Weights of a small transformer language model.
Architecture: rotary positions, biases, normalized queries and keys, skips across layers.
Training: a variant of Adam for these matrices, 108M tokens, 8848 steps.
Each number is 128 + 32 x the weight over its row's rms, rounded and kept within 0 to 255. Layers, rows and columns count from 0. Numbers have three digits each. The size before them is the row's rms in percent of the matrix's.

# up: layer 4 MLP up, 768x192, rms 0.0678, rows 387-422, columns 0-191
# down: layer 4 MLP down (transposed), 768x192, rms 0.0603, rows 387-422, columns 0-191
up387 100:092089070175135151141136164153143079200116145117102068115180141136143145174107090148121093152091106138181130095148164124177088165150056160096163139102066146154121100090093088159174116113174123149127082140151140142095134142099110107073143151085134103120124106099108077121120186115097106127174093145144153154125120131123083198100164100134169131093150116134159147179174086134102099084132175110063064103121125156131083148095131141165133128127077098106126131124107110145109090118153136091070097137170121113124151182180151127128144135081129065114029160153133120118191033155101134129
down387 100:137056128092097116149125179168128111169142116126153128125172148154175141132137156148156148097075136111137110148103140154129149130111106118143138131102092064103149196123088103123176086145127103152076153124126170125130127133111167116068213042118137098062134108101177114145144119092116171170178120141084153127155183145090145177121107138114134178116130172061151114152095126108080102154073149105089176164146133075154135093133182118176137081152148151101067193117192120127096150149125107131129125111103049104118134172055206105149152096146134092117081151111104137175142123107088074136
up388 103:157165082116144120156140117180222145159109102167092107181169158107156108149118121194182065133086136101132115144118144177100149089087134151123138025103084101132145186097180123119158138092135115105128149082124062131177132050124106132137116132148103130125120115120133087119107137149103145120103125137195170112145141129105177117149103144151141114184132108148154053154138145126166134094166160147078105144153091155164206144109154130085088132112069148162126135131199119143168153150155175128090122162105092076146133158147155110136095130164175147132130136192123159120161088150150024114
down388 102:130171134216120071119112097105120140141108128060155132019126165127051151117159073092152124127162069151156110068099087106112071203151161108130133154160125158093163059150063228123144187163158156117089136130192088144122127111108116140184154150114144165097084147127136128122098108116132078166146124119091117118106128143175083121119138151140085157130129169107058159099127093152124141136102132075137149138126160169087109168177183144116130146107182113088109172104077143139157113167161115146189149103110162100175117125137137131122103126151126110144138143128158140102133132086163161147
up389 098:087154130093128183157119150181123136172103134138148124115145147115124122157100096048156092171134132143143123114178153110140141116140086105101126124129124071144121140150124101068186187115201120138169109120183134151128195077143120163121179136136095112128066108142089148119173106150091141121129044192141165151163051142145171191121148095144149173103127094137149137169134160044054111115120150192143118162081184100129130145154103069172139164160111131102159121064137145074156087208100172136149106127163157134105108145120153121150130125136111103128095133126055099142101158143176114108
down389 096:156154153143145166097140121113113101181200107169151130126136063062079126137052096109083127187089109082139110097081124113145192148143129117086142103109163104130111156139138151111159134122122140128173109127138140130127088095140107132137076130082065103104116159146105095078176142152097077138178071134156132144124115122127042106113103133158138191162118128069042099157134114139079175147133083099134089155147135116064104119098166085167163126161187125171134125153103104098162131136141129204124174086147173120155069167131166156173157183142100148146080152156151102129096061108125115133
up390 100:130104159105156109093142113106107107139152137156151108128187141158129098109114186191065078220064116162186116095104071108129087139195077094112125165146029134122095138102176153126119101145125074161152115165132105151074092097127103152167126137143113171156093114082149133166122102140163131177151140152084154163121167148140090147177103104103068192169096156123083114115126196110153083107129120120159137154089116194083132149110133079111111143123183135155150152109166138103066170220166169166084159144132126106143141158135156121132172108138138110097133127149154169114145127145121139159
down390 102:077092192185130079112165122161108066059104083134146054132111120209121086155110094181110133127127112100100116068148126090112102133226141127118159065152123144129119137085166201116099096108100107150102142118147157111162145140143135124086155136146122107148111103140128128138127069149135142163083116135088151141091099135151125106115148106117131184134092175073098072128106156100087070148134116164150184108099200162169129141111152104117124170133143103221165145116134116131104142166137196103131129118093102126124113151108082099192145173110151163099150100211159172140136123111119124180
up391 095:114127146138134136155176149101146126186069160184083099200156098078160131076193143154100123158108152176089194118110173101116100137137203127138133153067129076062124108158137132161129170144093145170138132150124141134126125122117090104102097207101114114088173125066127129159133107136149163097111099043138089144110154115138165146210131131166161195109079127165115208138104110095192141100115067150087124183109150191124140134127130147142126147151185152119116147110113117092136118115129107186150116141146149142149127109110169124123099077120194180194160129110098118151130105131160133152
down391 096:095131141109072141122168161154133090105084129125065053199081136155155166178180111117126147164105125148108140112141207105134079108144182088099186102094147088099116097114136064101132180125122091193101056097152150137131147104087036101082146088090143094136140115099126095113132131146129125122095186115154099133126186091109177053104115112134101142072213165111112169116098105147090110132158072194132136059157105137110153128169157187102128124106113169135162135091158076137165145105144117113117139165155101110135117139123129118180138074134145146138095139122142127115159103146144101110
up392 102:151176096138125139121107165141138192098135160106106064162163118152118106101096182083114125099110118117083121134090115083063084123174099125082184127115101122051156150140145166100094143153045176163146129160127129078109077148132147063125083100123131195113140161133147097115112152144138174137122090051097153156140174135140183147113092079135118111136144137145124149146144125106120131121099114072168148104104127142079125124158139109121114070168032182089138071139108142101129176141144145136126110146145139143164109167094161100045118070135124183157124136209101128066173131122080139154
down392 101:158152114172202159100129109165142106106120119080128181121089072180140194107095199104214108111138130140165073085144124104064116061142111112126155134096108110097147130094162157147087134155108113163134121158147135135127095121130127129159103201101124129154175139152080070101119126085134124101092151087099136153085081151157147171105101149138183084128159160164181143100130081088134129112143132138142144068090150096046129116095143174159075100120070058104157109132128118122103175117126104122071104109130135171136144086084140112141121128144108152147070147171108127073212115153099118177
up393 099:086190191152195126072151120138162086105120123131140148086187085089095128172103101135121098151124149169150195149142127127166114131190095118090149083088178177107125131091106149123186137086106130128146144124153155096059115121111106164082128176137148093177128177132106135075188139163096120110157138111148151169117208179131199120190158126126151078129187124124138129157202165102170141137158139163083151103155131150134119099156154085202122087115084132134120150129100160111103142148152122128118117067106184143065117164158116139104121142114113063132120138108136182157089099136146127064
down393 099:141111134153093238107167101177116111132098104135133166130076100141146166130147090117115109137110106099101164161108150107106133181157162195125111141169151177148096114186164142149129194152118139117105115141137161110118119071220093150135137117082146051061100115101148176060149141093133134114071102154121141137109117101103137155150102160136131118165126103118091130161095073134161104184104173159119146146142124114104091116118151149146187164107102122137218151188109159130161169052138108095053162102137073102152152129161153195129159173135111139121066111154146103132109107122172140139
up394 107:111147057122117159125175129166151106147117153116143119133130147151141130120119126124106133149128174166141149137122158095145115188140091126108123144224123094115149175126156138153119205118117082158088113105158139072125077145102145159100083117124146151124149141108138080157133178041104129157102068157141110152139125137151086080144131137132139136128085123132119079174187082101185114167066174100139108192136205148167147163150128064121150118184134217169170082135105063129188122162168090149174116088142128149156100123119101093106059137119155052132091099137103106144157144133087124081
down394 106:101135112215162151172118139151157082124158093126137119142071136137040144168095146159163129122169166065184109136131139189108125080121092094089088094126160121133184059081132220094114163135078131162108087078125106118131138076119134160180089125156127063144128140126095117057127123125148104178108175186112176100157091150168124102126193090138122081092108140098157075114059147138108143098119130098137111076069097046184113110147171135094172144125123106150116119105128166155159126142155149084109114109122115133106127119123133122105073162137113124133162156106155114164117155112166115152
up395 096:044121131119155084131089091125112164094129118177111082175209174212167083155107125177140172106145128162106140120142153131074129127142160150067153145114095142110108147104128183184207128098157055163116111164133113130164157125128137129120168136101135129161146092134133099123096164127150109091126135094125099136100103092145139167144065102160125093193165119082168158161193143123089155149138147128141112121113135117147157107164093204159113075162144143071131119129155119079158112095114126154078128129144168137083111133095167133081078174124143129164114179192190152054160112128159085122
down395 090:119101094153087132166097124146168153143099124122095211083135121150114145063208176096074056099126160121142185137159199081125106106143065090114150131152195126127125021175122131099151154099135112103145138116135137156129109139104141149130083124108076172142097134064105110135141138155093106181112119118138145103110202170131145138127160151090123122134168137133068128132159153182138115197153128163158125157137142098099120133049139145162118188106169197118116161157140138093079128110124103111119119079118136149080144117137107207120140108147109152143078136104092127044095142108147144104
up396 099:130075130152183135085105029167169136082186117127061072101191156178143104227137107076147124122137127151144145173135083188097069121164145112065147117149101137073148134152089132159161129129131105134142088119104103165108131115115100106150173096131101125162153180116136153168146143172135130085105125125166127121138113137102135107100105103111146137111108107084107077136131097123193119143188135072085128181112106138125111088186112169129107149126177157076102187114106118122112117143119124161135111145152138200169143186087156144142124085116172134144048146073123208114160108134139127145
down396 099:177149143131155119161104155132130051178137070159167181136124120099088129116149129075164145109113096161114112133171093122075072112136171144182156121128142096108111087066184128115149016107077102121091101098105114106095130080172156113133191091211120160113123106149165195108135111103099148170115128116092156154133124138131113171067182118120128108146075147131115102151117148131163125091111123139196143122157192128113118111086149128150064162056128153127140116080130121113149180111102124123134137154132163149099064149061113084160128154135120130140160082125135149141106204101151150193
up397 103:139117086125152147141194182087136122107143080146129093144173170134092120130091172077090117134117104113114070149129138208129136159138151145096142126089093155081110087133145166142172143104160140115138077088122128096163186072092075148100144125152191107111145139132126137173094123166138103107161128161145161105082146071097156120068145152129134091156119149102126109126130143112107053116129125109143061153082141100131152101214093111151204163181105109099194142097119116181114159114163109101151109110117128097119148126113096102140140061137159133075103216084153130091122113139117072032
down397 091:106107166107194130147212142131078131136116093137153147201163182158143172151067129123138088123149132128122091134134150163153148142150157101087170148143108123060140135132140105101098147148116171111089142080109134102145192100096129166093147080146127093113158156125098115134142139133179127107185157124140098156075151108124100124110094136094162043107113181089175172084090177205117144124097070104173092157094097151118133039120120129137142170207091151086168140134107116117104157114155122120088143113076138130060123127176132166120163113158096159113151122127156127121130156126097081032
up398 104:142172117112120164125102150137173165162112149149166110146180128103094069138153145163089107094066113107145129144115093156081201176175112134121186131174034114137118113169109101167132064104083151117097100087150072069112111134076126124104098155165123163106109158153133118174114142096167144113128140110140138114136094133147101140140072127120126113096156099208173113170130147127161112147125150119057097145197163201107162100082112108132100179080082151085109124116149162102191107163122132184130124164129108086166126144120098122155135129111132092223132172152177097115104132105060106112
down398 103:112162164064141094132201162042106143080141158093191146078102186128094116170170162136122141151139144090124184115113146157077179131124148137073195111161175151167092140138163047109112103108122116129110067158150138142142118112154195148119073104122178131103127187126153120069134125136134173112127141080125092165120112067161100130155115104112113112155129105145158138148147085085144119149124116085106176094163157177110121150096090113164120182106171094151105127154097112161132145099151125165088099101122119117112082114111162168146121123005116109135180159096177119132090097119098110126
up399 093:115107115101162121160107123092132154133088099117141134105116112091140080104123096113100115135157148139152065099128067181148093157096102069196155101122111093114097181129094130163135088137150103113104132128138132180121120082107089112124107184181124121116123183166100086138128120172114129144109095149157105121109145147083151052131176152100161150150066144083140120112136081116123094085171126103092088130152161144148186146139082100173122182127052121145179140139102087142148119158183123079181094172086126091170091157096100148120117109087134138216202073172085161093159102099093103055
down399 101:123078101197113119135168173144152187129167109170126073110127113122092152138140155144095103057129118098128156160116127159128172128094147131130113101155158174138099130095149200154199095128163095098164161158129166096136145103119186171090158135149167090127113084142118134107128132086141096185170174069140087130098183102133136121131139155122161122143138145105090126149071119157115157141147127092121134174172201143122153131128087114114176094157156105114198209135179094128084152125158142111198135127093054171154110149148088052162143109117050079153066120118073142130097119163122138130
up400 093:155142137145081117132106096120141137131124167103107067127146103135125061084098097122130117152137165177113139130155139106117076085100142078074151162155082150094136133133107115155174139130113137146152159136125128105135064149114147123147078138170136149169130132102109083108084159180104087135149093112131135138158224117115128083132148161158130144185114149096109183149140051090121074099155179163172131160096184190096113133170149078125076165102106177133105106134117149152171130200186112197104130159129194151157130170137145103096125079063141080140146121181054187164152097117142089154
down400 095:113128117165111104197142162140155091148157086137138120123067090139140189118136191123105144119166126119079112115121077109106095128154075204109119207107112125179125123085162189125127130170100087190183079135085128117084160157160157132118139191134148138194068126134124114113113131111142084141084116082131179105157123118108119147141096099148192167138142214084139128107111095153116095122173112120177140115075149106141172172113152146153165113119100165106122125131173153122149155143131117122161202124135141121131092175115146100100208096134125153148102110151078175086050182165153169106
up401 122:135110151092151169141134095124203140169118071166109117150139131139145131074103161162062111112113078132128103181079121223132117112129155146093105111107117161127117191117110146095156128087126105117114123105142075092158170103111071126134143168188176144190160130095166148135096224144048118137167147186115193135128140100112169133135145169102171141179169142188157114134097127110070070112101102109154125155113137114186140127172131134088162133140133054110160110135149072180165114137155132101125083142111120129124169137130092128120107048095157123095139149140142135138100115188164076095
down401 115:150106149048127097141173127138090144113134147156118119195185142093162148143090114078157153139148032107176121116227139136147150213160103116066127189148089153054178098141126057093072172155130116141132154072100160126071124126145117111093152151110110053113122115109153136115070178090205192103136161115141106120135137111132109087145115116153109081071143087115123130134125126161140095128101109076161072093097142111173134115122147169111136134141085121149128114119128180143127127109135101123045142117141150187097169134153116112150116151160081118122122139139117111159150162166112158121
up402 107:117095118155109168067085153171102097092097143109109086142162084085174125186184137178148150118138113095141200187099152124125155109073124149114128150132110168079141164095147142187129176116133120167190085106121123108189077139107091132096114157143163130107136134131142116137133127132154147155166135136154155150118094129159083168151074047140125108144093126162124109211132160118131116162154169122141087244117103202130079116141123117112182194145116163133204121118152093124120154132154156160127098144185116120130129127141161095129082165143107146099057082136105092157141169179101099114
down402 103:179189147143117125093075099156127086108148158070149101174128072083156150118136110151128110081085100147162150110103175114148144124114145177096089138137148132118168105103180136140149106143092154214219090099154095156091108101096137125157141169140080085142125071124125133048158160158153147170135178101102108110098110140187093156133103154150152118111168162159149127088115162142166130145161128120165059154190100202128101175149140099064133095087076141150133140101146092129113128166108169211094110141138165130154075165149097066097146151131086101088094152120144120119098146113095106146
up403 096:132108106098076131135083146134114127169098154177113154140100088108099095075129156145063078122169089160143105107182180141096071133154129071090128192199153138118129122143096184138122130124147131131145130187176137046160087074105085127066091153117124083203113123098125107170120108105153112061128125206127116142139161076127083116097083121100105122130129178170173131143083215095099167128073153101081113116113136191120099140152092070147127141107137134105153104145125114104062196122174156162091123166172134071111151125103109130103118113114091174114133111156141142123133127144118122134
down403 096:081130097132082135107115125111146130121155085104087139110120109078115186136115109140122174091150102100127086109133233187119110119157136168084132141165177118115114151142128139210126165164147168115166114180096096092135076095088129109082177124136110070163115061115099106087139083136079149116134080156081100104118115081158119145088074186176224159157084161107167128148128133102125146209111172150067166066142130139119089144112156083105127163094094096147104129140094126148126118161123165131102127164185095144083087139116148155142115131136103142112169152133182171143146116078163162128
up404 107:121151129083124120078123164197103115117096089140090083166182174163128125185114095137117105193071113191140147158180166131137173146161123178106145147168076128156086080103167155131123177130116051136193165140168170165127146117104097149170112103124176100170190121101085093146144175130147085123081088216121123088130108090111105123135133118108099133136135128158134143207117116126111137099128150129093116165157202130092162124137131147166117108119095097166089084050109114104099137191139101105103076111183125125154148123155112119133069119106125132117143144141116171087170117126092156060
down404 096:132176192099119083116150157100076105127151123163086133142088121080145120173147142126104162128166156100112134102189136125117168124094126134094171102128112105140133133169127087149144155089131093090143169076112100137141127121079084132141129142071145065167175162121055105127133182116128122136114115155045103123081106068131128081104124131101138212122152096127193148145110161181188157127137102104103086109141074122146148232140130123177133120121142137175132109108118097150114091130115114059128168075113142081145147134171101106156133112112153096100220166131147078061125170097164151077
up405 102:151125139112122111130127080191125108136139113159127106098152157122184120143063087114104134084148127121150142159138115145146118164154131116106226100096071067125139159145158102177166160132086130080130162110177097047087138112104111143093135186164132142144164122133175083085158172076150130080153078159213121140096097143134061122165114068105125114115102127128100096135156153131191101145124119107060125114123065153176180114128126144170092177139113175132189123161091075159199081120141115139133143175166154078165158122127167132122133108123132096122087134160157140084126153105146103059
down405 095:096162143138085093144134117146177135164180115131138194098131122137084128101157183160125122144091189150136129130061120110101133082110156166186120119170101084191079176112119146074164106112132144053160194224158112143129068143125168155126136103137175165102077120154112080081147154120119135193084138126122146101102131121147140113170152133121122138112098132121135173122115141164059131135099135157130204089139153102089109133148116144124112151127162097132104117085133145123102134155104132089191096137167110200091125117058104110155144140135181109058077115176081120164118097099167091190
up406 108:103121150089145150167114120120151116112077053114152139141123130111147143157137201132093123109091089081128106210162150138163130117138121195111168143145094155084126196052092107144114217082157132112171120122104150063137129117104119157145153127152118120114149134139149145162112146158154130111119137122149138149150088154148151162184145044180121128125147119105092141146102215094074149084104182149136095195052121122130132169146159115137162190159136136146151145142096138103105078099122146110119078108162163073169172083153161112045151110118122155096094097144091122154169170114165160161
down406 102:144178132158086103135073128093116076122198162095121132148149144100083171139136111126173120105146072075123125171160093153145105101134094151132079125104116116083165131129166151151072117093107084137106125087139147139123093122148114140150172135148084146189115108109173123144128075165130057137070184139159152123111161175171133104162132178143150106099206162141121124129052158101129046077136129120138122146156135138179154231111182128103135122060087095164112154134148097119111144120127102154175138107158153083182106142166157135118128090090159221162133134153114116166144126069112114169
up407 097:114099134130172148137102147142102136146114156091146075148182123180071147154118106143101099139122063212188154154148075138130161131152119143093160155120091198141130160096126134075139067180093164110116104135172155125142144115039138162116097137126155109180181176106081145154078129071079132139140129167103125088139115114144162102105139125133117211109154101125207149158243136120179135126086117075116135087120133142147126166129121133113153101132057136120120092139121100053158104122117145164138126134153102133167160192142118104155121184107134115123104163138094163176111102146086160171
down407 093:140115149153108093107127134146122143130126080102105184111185141084073106106145127181168099174143230104132179145090172208098123079129154193156082120116140122192163154133145148163155130107098110108105084133106119116104088156143110131127083083114133111143141080141139122087119157065143082161149161129156089155122127140148083170136112116108132171150079109117161210151090163124142136124127135168099152111105093093083048115054088147118115114100162186107153165155178122154135096113116131084184139158202095149152118072108113163149148126164122125056139080145146161178150154145168139130
up408 109:107095117118117145193143089196135153123125138187146052137158128146136116178148081158128094076089128122126178101155083151178090159121126112159107111119113155112142109078147082120128136110130078164198095145149149113153152155115105100105113123097108136085216088129166066150116092123115115146137083086118150185151160119078120073132126113132102118117133136178123126122133190121136178127174129112142169141128126096101106117135150103190152161151078066057070116132139101121209172132139124151111084098160130086183146159125176108150105101063145093160063140156149193146182121098063135150
down408 104:104152087017166154143171136151177110149137153119134135169182082131140128097128114154114153110119129036090148126140169132145123139149059154088151096089131125134136153125148032115154189106138080161067086118114146133089155153123115175140067153185141126126153082125101138148090155057145136084153124129077138159098124105202095098115162098088169119146108131150120119109131196190188168073124082099139147147120107119085153094112172160139140102096133119132103161148131142132097144116101127121091085103127162132068111083094190189138106130184093109146133139065167116110128142149117146136
up409 102:104119083125121166111167134156152159126082120211111107115114144144159116155160116110109100127084071151117135180155176114167108093041127069122169158122134129155104097091166154136143182125134179109136155161088093135103131117148088142116135186182127173209097116130176092139137151151126132129173123154107133078122095153118169109142138106165095091125123078098116117100095149127221135104158130125082100165130120098133113157094083148142118146082128126109186147152103170085091076132131167151082141183190149122107141079146122154127112137142226153114145140126167199108134028146127129180
down409 089:116142166055141149122127151106099131145075076166099139163120087111137180144120088102146148122161024111106158124159104151178143155090148119009128209126101092101127112110165043091137141139147083143175092145099092112155117123152119179083118162127085119146083128075119142117079165125203153159086130103125072097170127133186115133123165058121113096148107129082086110099117183136153180122129121099172033140140098084136110115141094143133125123116103170141164173086132159121156091156123172111075148129128146119108129101090159144155141132140150091111120150126133100114149093155098154151
up410 092:137127155123129146122124126179174119142084096157098161089153184140112097129142120090120122065192151141132169119156146144087061108081123164110105134129156107179070160128128116147115147120151080054135117151162137141061189080151131171103145158152157143127092063074119119049127167162118154158188089123183163167124142111153154177113111138157119087177124167094119124137124126108149129145135126131099101112159155111118199134103153176100170084139126139120145150150154160142119115117205140042103049124146089104122137107102104081103099157143142078172102142166171099129062140213091109130
down410 093:153165090182130132180116166145178059119187190091192113140104092137128121159160126044093116145194100148110121124097111139134138103156094133130147111129137090099100139137101212149095121118187140117116123121062145116113110090141143141148152108141070163096057094140125170168178083081121103170092133080068164129131121109180119145065148112164163125066150147160079089104164097095104091141180151194175080086077118120106116087098078175082153176133115140154089137104181156076153126125152107170139106128137139147127087132131123177111106138118127105139160097132146114136157105082120156148
up411 102:121132079160126194149118164111091129127134082136146098109160178143127092144131138147103118126139099102163124119055087130102123096153139121141168115128083155120054182121129189167127125106111189111140085178100103148107154098130091089142089160182211152173131083099153148089153093158142140158191125097162116142128151136144188093127120106141098087229134108140161145219132138130156094066217105083163163168147129071112168149085095149145160070135163110141150130146158079144172147111108121120090075104067151140092134145095141114174089132085107099163120121136108103130132140106114090110
down411 090:114164102099107126106117104158176135119110126181092144067093123076118143089142183137174101151118130134130129138120102184142158102157120129146133092157142140153157121122142083117156058105124203117070126103131097126158147110163097131134114135210143141124139084107116124112190142104096121087124163149146173096146106094067160158146162103107173095154093155112161145062050162205104144180071105118103122089109139152152092169152161152134122160135068169152126075115131137139131136130123109105112118137113159146132152111189099125191058131099094136056161117074066193178176169153141059138
up412 100:047125155122138144143131194163163168165098128136097112112151098195108150142166090086060080132143129154094117151102146136174140110109119126125142148135172158155127110136127200087130105151130139082182134208157133158083117112138138192086155156182165176123157155111119117084114123219141134100095119155153110049144169153086199156095186109152102117122137127080112105104097189127122109116158133089160121114103116038103125140128127135150128118164085107125158131141085153119154122145165164139102127112115186126130118128129075158114132075134167185081087140160113205133107050099120136144
down412 092:139113157078163113160130141138102156133074129127135125193148110141188131164114090158105141092136060119148109092141105071133166175145059132066136211162150059024164092113153082119071139163119089138140122111078076122123182106156158126081136186080119069122115134131153092112135133116202170158109098065082098155123149123134105134124105111168102137101099137119090039110130164089141147119137143111128064159131176124121068084131108143109123140138118182136150162120142204121177104135105157117085129101104148107137113127115140141146108167160151154136090105075147118118099177130096160107
up413 097:124093092131082151151089062098149044104125161124141090121170126121125102102132145160034114133121111107112121158122101181123127146137155124148186093174113128174140208076144137131122163138068123150134101131125097084118094120062132092143116114152133157122138142102147127157127149185110099131130071108131117110142127190186146119176155084103122169132111107165226126166109097125129074115106157134114085166105142139202093140181111127168157184116142154130140098182127140111164113115200170186127116159067114116159137082155117128123143134141176139157143166151094052067177158183106099115
down413 092:095130166144128119158124180112076145084092154154165165132102144150176090123140154149130141125098156130072165088122130115083117141098150158068095118137189179143159156111111149114114161124130159127166086127140097170066093123148173121140133140108064118069146099229125109036147150148153108113126096123140105089164065146199140111162164178122102149145095119111132155149146113148143155117158115144179162133132166131118087205112061119134065192118158164145145132114088097090168145107068141104101114095141111180169091119134154148085160185133103119104153184167188098167173151159099120114
up414 103:117138070083073160144148115121138183091063124163142122158139172173071091119154138149096154102108104088210080109107167139136141137171180082123156164181088100106078147129057134153105129145083117166122116126098149067080065065122136145162126142136118146196148127041136112143168106104078166107118122116081150100169166136094113122155127138121151114159090134092107130149138134100130162185070140101162140145062161146176087118095122138115151171127156108074148127110176147151162195193115181188081124165119115118134089090176142143100119102100105147151133168123142119163158165122121131116
down414 106:198153091077093177152142106090134123144038191094110175159099157116087128084095123125114182158145135044157128105109155094123089146108196104148167146070150128125106141102184071144151123158132134163127141160119129131126106095098132152195165093132063127205105108078136140101179139177163175060063107125125146141156139125096122199152174154102137150152107156128135140160179138098125135132104185147088117126064161116112079094087153135094116135123117147115127177133154156151126087172115163122138117133167141136125097102225135111121166077101098114112120127129156156154151152080125150141
up415 090:151132151130113167070137105123190064164122124123148115160162107087095148118137145065106020085202116128101113141130109165109141132098198132081130136180160172120165094156123161132174160134146138173160165122154115097136091110134133101124168102175147142179100126110119076125091141054117091137150163137175159070174101169136109098130109100115067089154112109154139126083089106124147151122104131195066097170126126145130132159137091113158111148110176101108236146120123136154121115132128193171181097113121122077103151121120111139107124157152147120115117193082194100089172093113136159148
down415 087:143161115133128123123091222162123131084156152146086099104083087149125106183149116159138121113101115125108071143182104116075101150126104087087135136047061107110109110067138187099082158114163131182085127151067155159143117082175123133119145163170162078163155055133125111184114127155111167085131129099108101113195121095164124141114141090086129111158089129142118115117155143214213202083119131133180126149108128105135132101104102151112163119099139103147105136084103147095098176127153077138059099088144100169121143134094201149089146093135118113130137136124161151147177114161157142127
up416 095:135096095060060122172126146120146113110163111123130102126127148154183063135181124169123086175104153178074166098083116159159187107095126094152113087152151088064088134118150163165104089110113134139129163166134130136124146085110101109198083112163104093093148116088115107094117127083131155146123172142108132118193173106115147031090129127152117142073111167194124112122111133117099123096086126112171082093105073092122157139171158142164121149167188162136168145156169123095111102099108152157159121156127095158115147110134153113108057104064162096087176135158157113098118132209168146170
down416 096:124104123130057120143171132086159151101186130149150115131149162131194150142172140134131113146096134164142146105099107093152136185116114151089144106134130059130102085062137136165134116140140125117110111075070147141139118078157109113123121101142134084184123115041155137178121194108169159171128099096106108100140144109119205120088121204112124132111188159106148102138132096118145155101078079111137117108087123124150089138129189139107108140177121136150116105096172079104098126111093112139083179164109136156012107181121109167154107151152178112122157075089073200138111119135186184100
up417 081:100175144121132123125099125178163098099124140138136127112128130131182104101116080139142076137161132083167103072102087186108074153092092102100144086214127153152156209164208139121097076161077101144125158146116164133111075108118085170116107155088136126166127083156103137095138143113098139139166113121146105147121085181095111124142152164156098105188079121056170112135169153161116126121122120165146125076140136149137131145143076202174168168134047109079092140074161100127183146183108115153085115157135111143105169086133136141147112192151141085110125082130149097056163138133136131091
down417 097:125081139255100157129134127148167147196121149097164140105154188120132142094148144121115140081068122164157153166104190131124120115104171146134118121135077073156105131151089254122207150180090155142099153166154162163121126142100112174157093136148151123104144132124121154152149143147118022189103166195106120105171138136110147125094121136173139133153144140148145146131094127143102128131150132143138152147145111149105094085107074102097100098095146118140135156144157147120097100120102167094224120156141106158167159129140070132139137091149140181123102191159114128119153123119125147188
up418 099:127088117073145147103143123152169153135156109071121122139135148100130170158210134123080096112129119116117077115165096109075131142136172072147145099203154137188071134157164192164128132102116161133088106143177134146171125097093178164080136129156142136101154120101144108128093168092162125106098110137109092138039133125121137067140117116128076085130086105132120110117113163081150080135141158084124170107162114166117117097177122091212123150137101127094186182041139148149149164193135127165127126108105087119116119107126110131154089075152127047108152177119166142153106072056135151109
down418 098:123081144150117110051093116138125117128148126171114074112099190121142109104181144143146145161109107101101130098152120111100155165094113145096157109116089146149124086140158158097110132070147122156127143167114197131112149177107179152150157097092040108181140114136162191162155168156121069126136068117137143117085152109042151132156161140137150139117125211173210087117152190078098128145167187128080193120055077113111192091119167156132122155154100157120189125107115113091170124163120139139123129123137137095209159097122127117078100078145158097116132112128141085126121100117142140123
up419 094:141116111111153172087094077148108194154121115142126112122201166133204114173111132130132125118097155135176187139174112129160125183171116148163199125104070118077162104127089160108134118161122078123140134090098120073128117152085110099121108150104141128141157141155173074142148141130102154127139120102160135151107162201097118091116094098130116146126133098136156163182160145133209135082130145082090097115076133163146132127099117107190122188123126182080150100150076092130098078135215106159179132091111155063189114091138180114118111165134125103142059108129138153132168132174102138054
down419 096:145185159214091132110151161110139091167194135168180186081098177145158134158117144122131117157146172150123149150057147143073153101124109211108166088113174082086111155113106211098158126153089118104150151137074087124126085104115186119148142115140116143125150089119140146072148202189158064158120118139129169116138095156139097133110151092173169118089097174112148133049097117163132087121126109114144114044152066130086128128103111180144136152128125142096097087092145141101102103162156126145153165104101152158105103116080157078093153125156118128094112121154125126141142094106153080085
up420 102:136167120058127135111086127206104139105078096180118070123149169121124105184129090163093162107075081151176173102127092120136135183124118104094152156104163103114121105149157201102187128156152095137143132168146077095081161115079136161123112095139124164185139105126181105117143154121107178122155113051120139169118107167126182111139139099134103095130138162120100097083122188118205108159143173127106120131102139083117163159144153170144084169129122137099112168108173149107106144075117154096143102090148167146169156172116151158076125149114120091121153165167087146152176042186075153157
down420 103:103149118077116071119154184056142077120179079159117163139072139155149148145132191152170119111124093068147156121084176139140139119135138170118122056100092143112102141132118093094051096075130160132140091154162220170115133146136138119162147090160145139124154110088085169124116126044189056096135112171114158116113115124114104120053169180143176031168098154109121121164126095121163105139076099141088180100133121156119136142113125109177145116082117114130105140147140102174161129109102104128103084114082119086087157113122139160145094097113093159139155113158101152102133117088149090167
up421 097:132068159082157130166172118152159170130110092147127118155118112114148095180130136127059115130089070106149083152044137190174090143062136128114125146154094181114158158118107184077138118118134093152117146147097095108086111090092151094159162103183081115159135115086178076141089135177075189098165116145114151129122084122163192141158100118082105125198170121163145132073068166104092058097144143101151162122108138126180140156148141130105206157066108102134121132158143126171162161113133123133127083146118132131140167147100111196128125099125128138142076131121109155130148127175182064145
down421 094:159113120091155142168104112101174115150074114176147132139135162107169101161091132099107115094127043142136142113162116171143159116148066092136135139145118154068234174116128080126129101160136070164088101085160136084120132115210139115128155207115134064147092140103098096144049159124107176140116153142113097190153116132145146113193082135100141019149161098132117146144100121143108114075128133108131096136118093126215166166143091142144142132066092107095102124104088117168131113117148126130148138146106104122168097141144174187154110092098113146118092131143120092174091130118112075108
up422 098:102141123099119120117086160121124165145095126115153121167116165134116144121133121111107107117108070106161068119119104129123149117123169162101131161123082175133168137095151171124151151136138057092121091132186167173156109137104151164162159121147123114128101059154148106060103147135147191130138175187077127126131135100081138135078165064146047093120122100146195201112091166065100158137129121178164103105129154200139153209151128174175168163153084073111142128059094140174152163076166117124130106171112102185119097121168111081125097093112111167133130080170158140163141133157117165156
down422 098:179119141104108096080075147145117124153171091124121130178165087137109115149173107119157172085131161051096122128172109087136192107110105110101059102118145121168099139106137167167118137109086062114095119117073088099132145183169105168113103114080114100116122141142104099149083106141152101140146108164124080102157080191150097171143194159091120152137196140087126081169111099170091141107086114090164139103141073147098100169137100181085110130153167153122167112168177113124151105131154180122054093091129121080090089094137133113095169112114134104125143182104116063147075162163137162082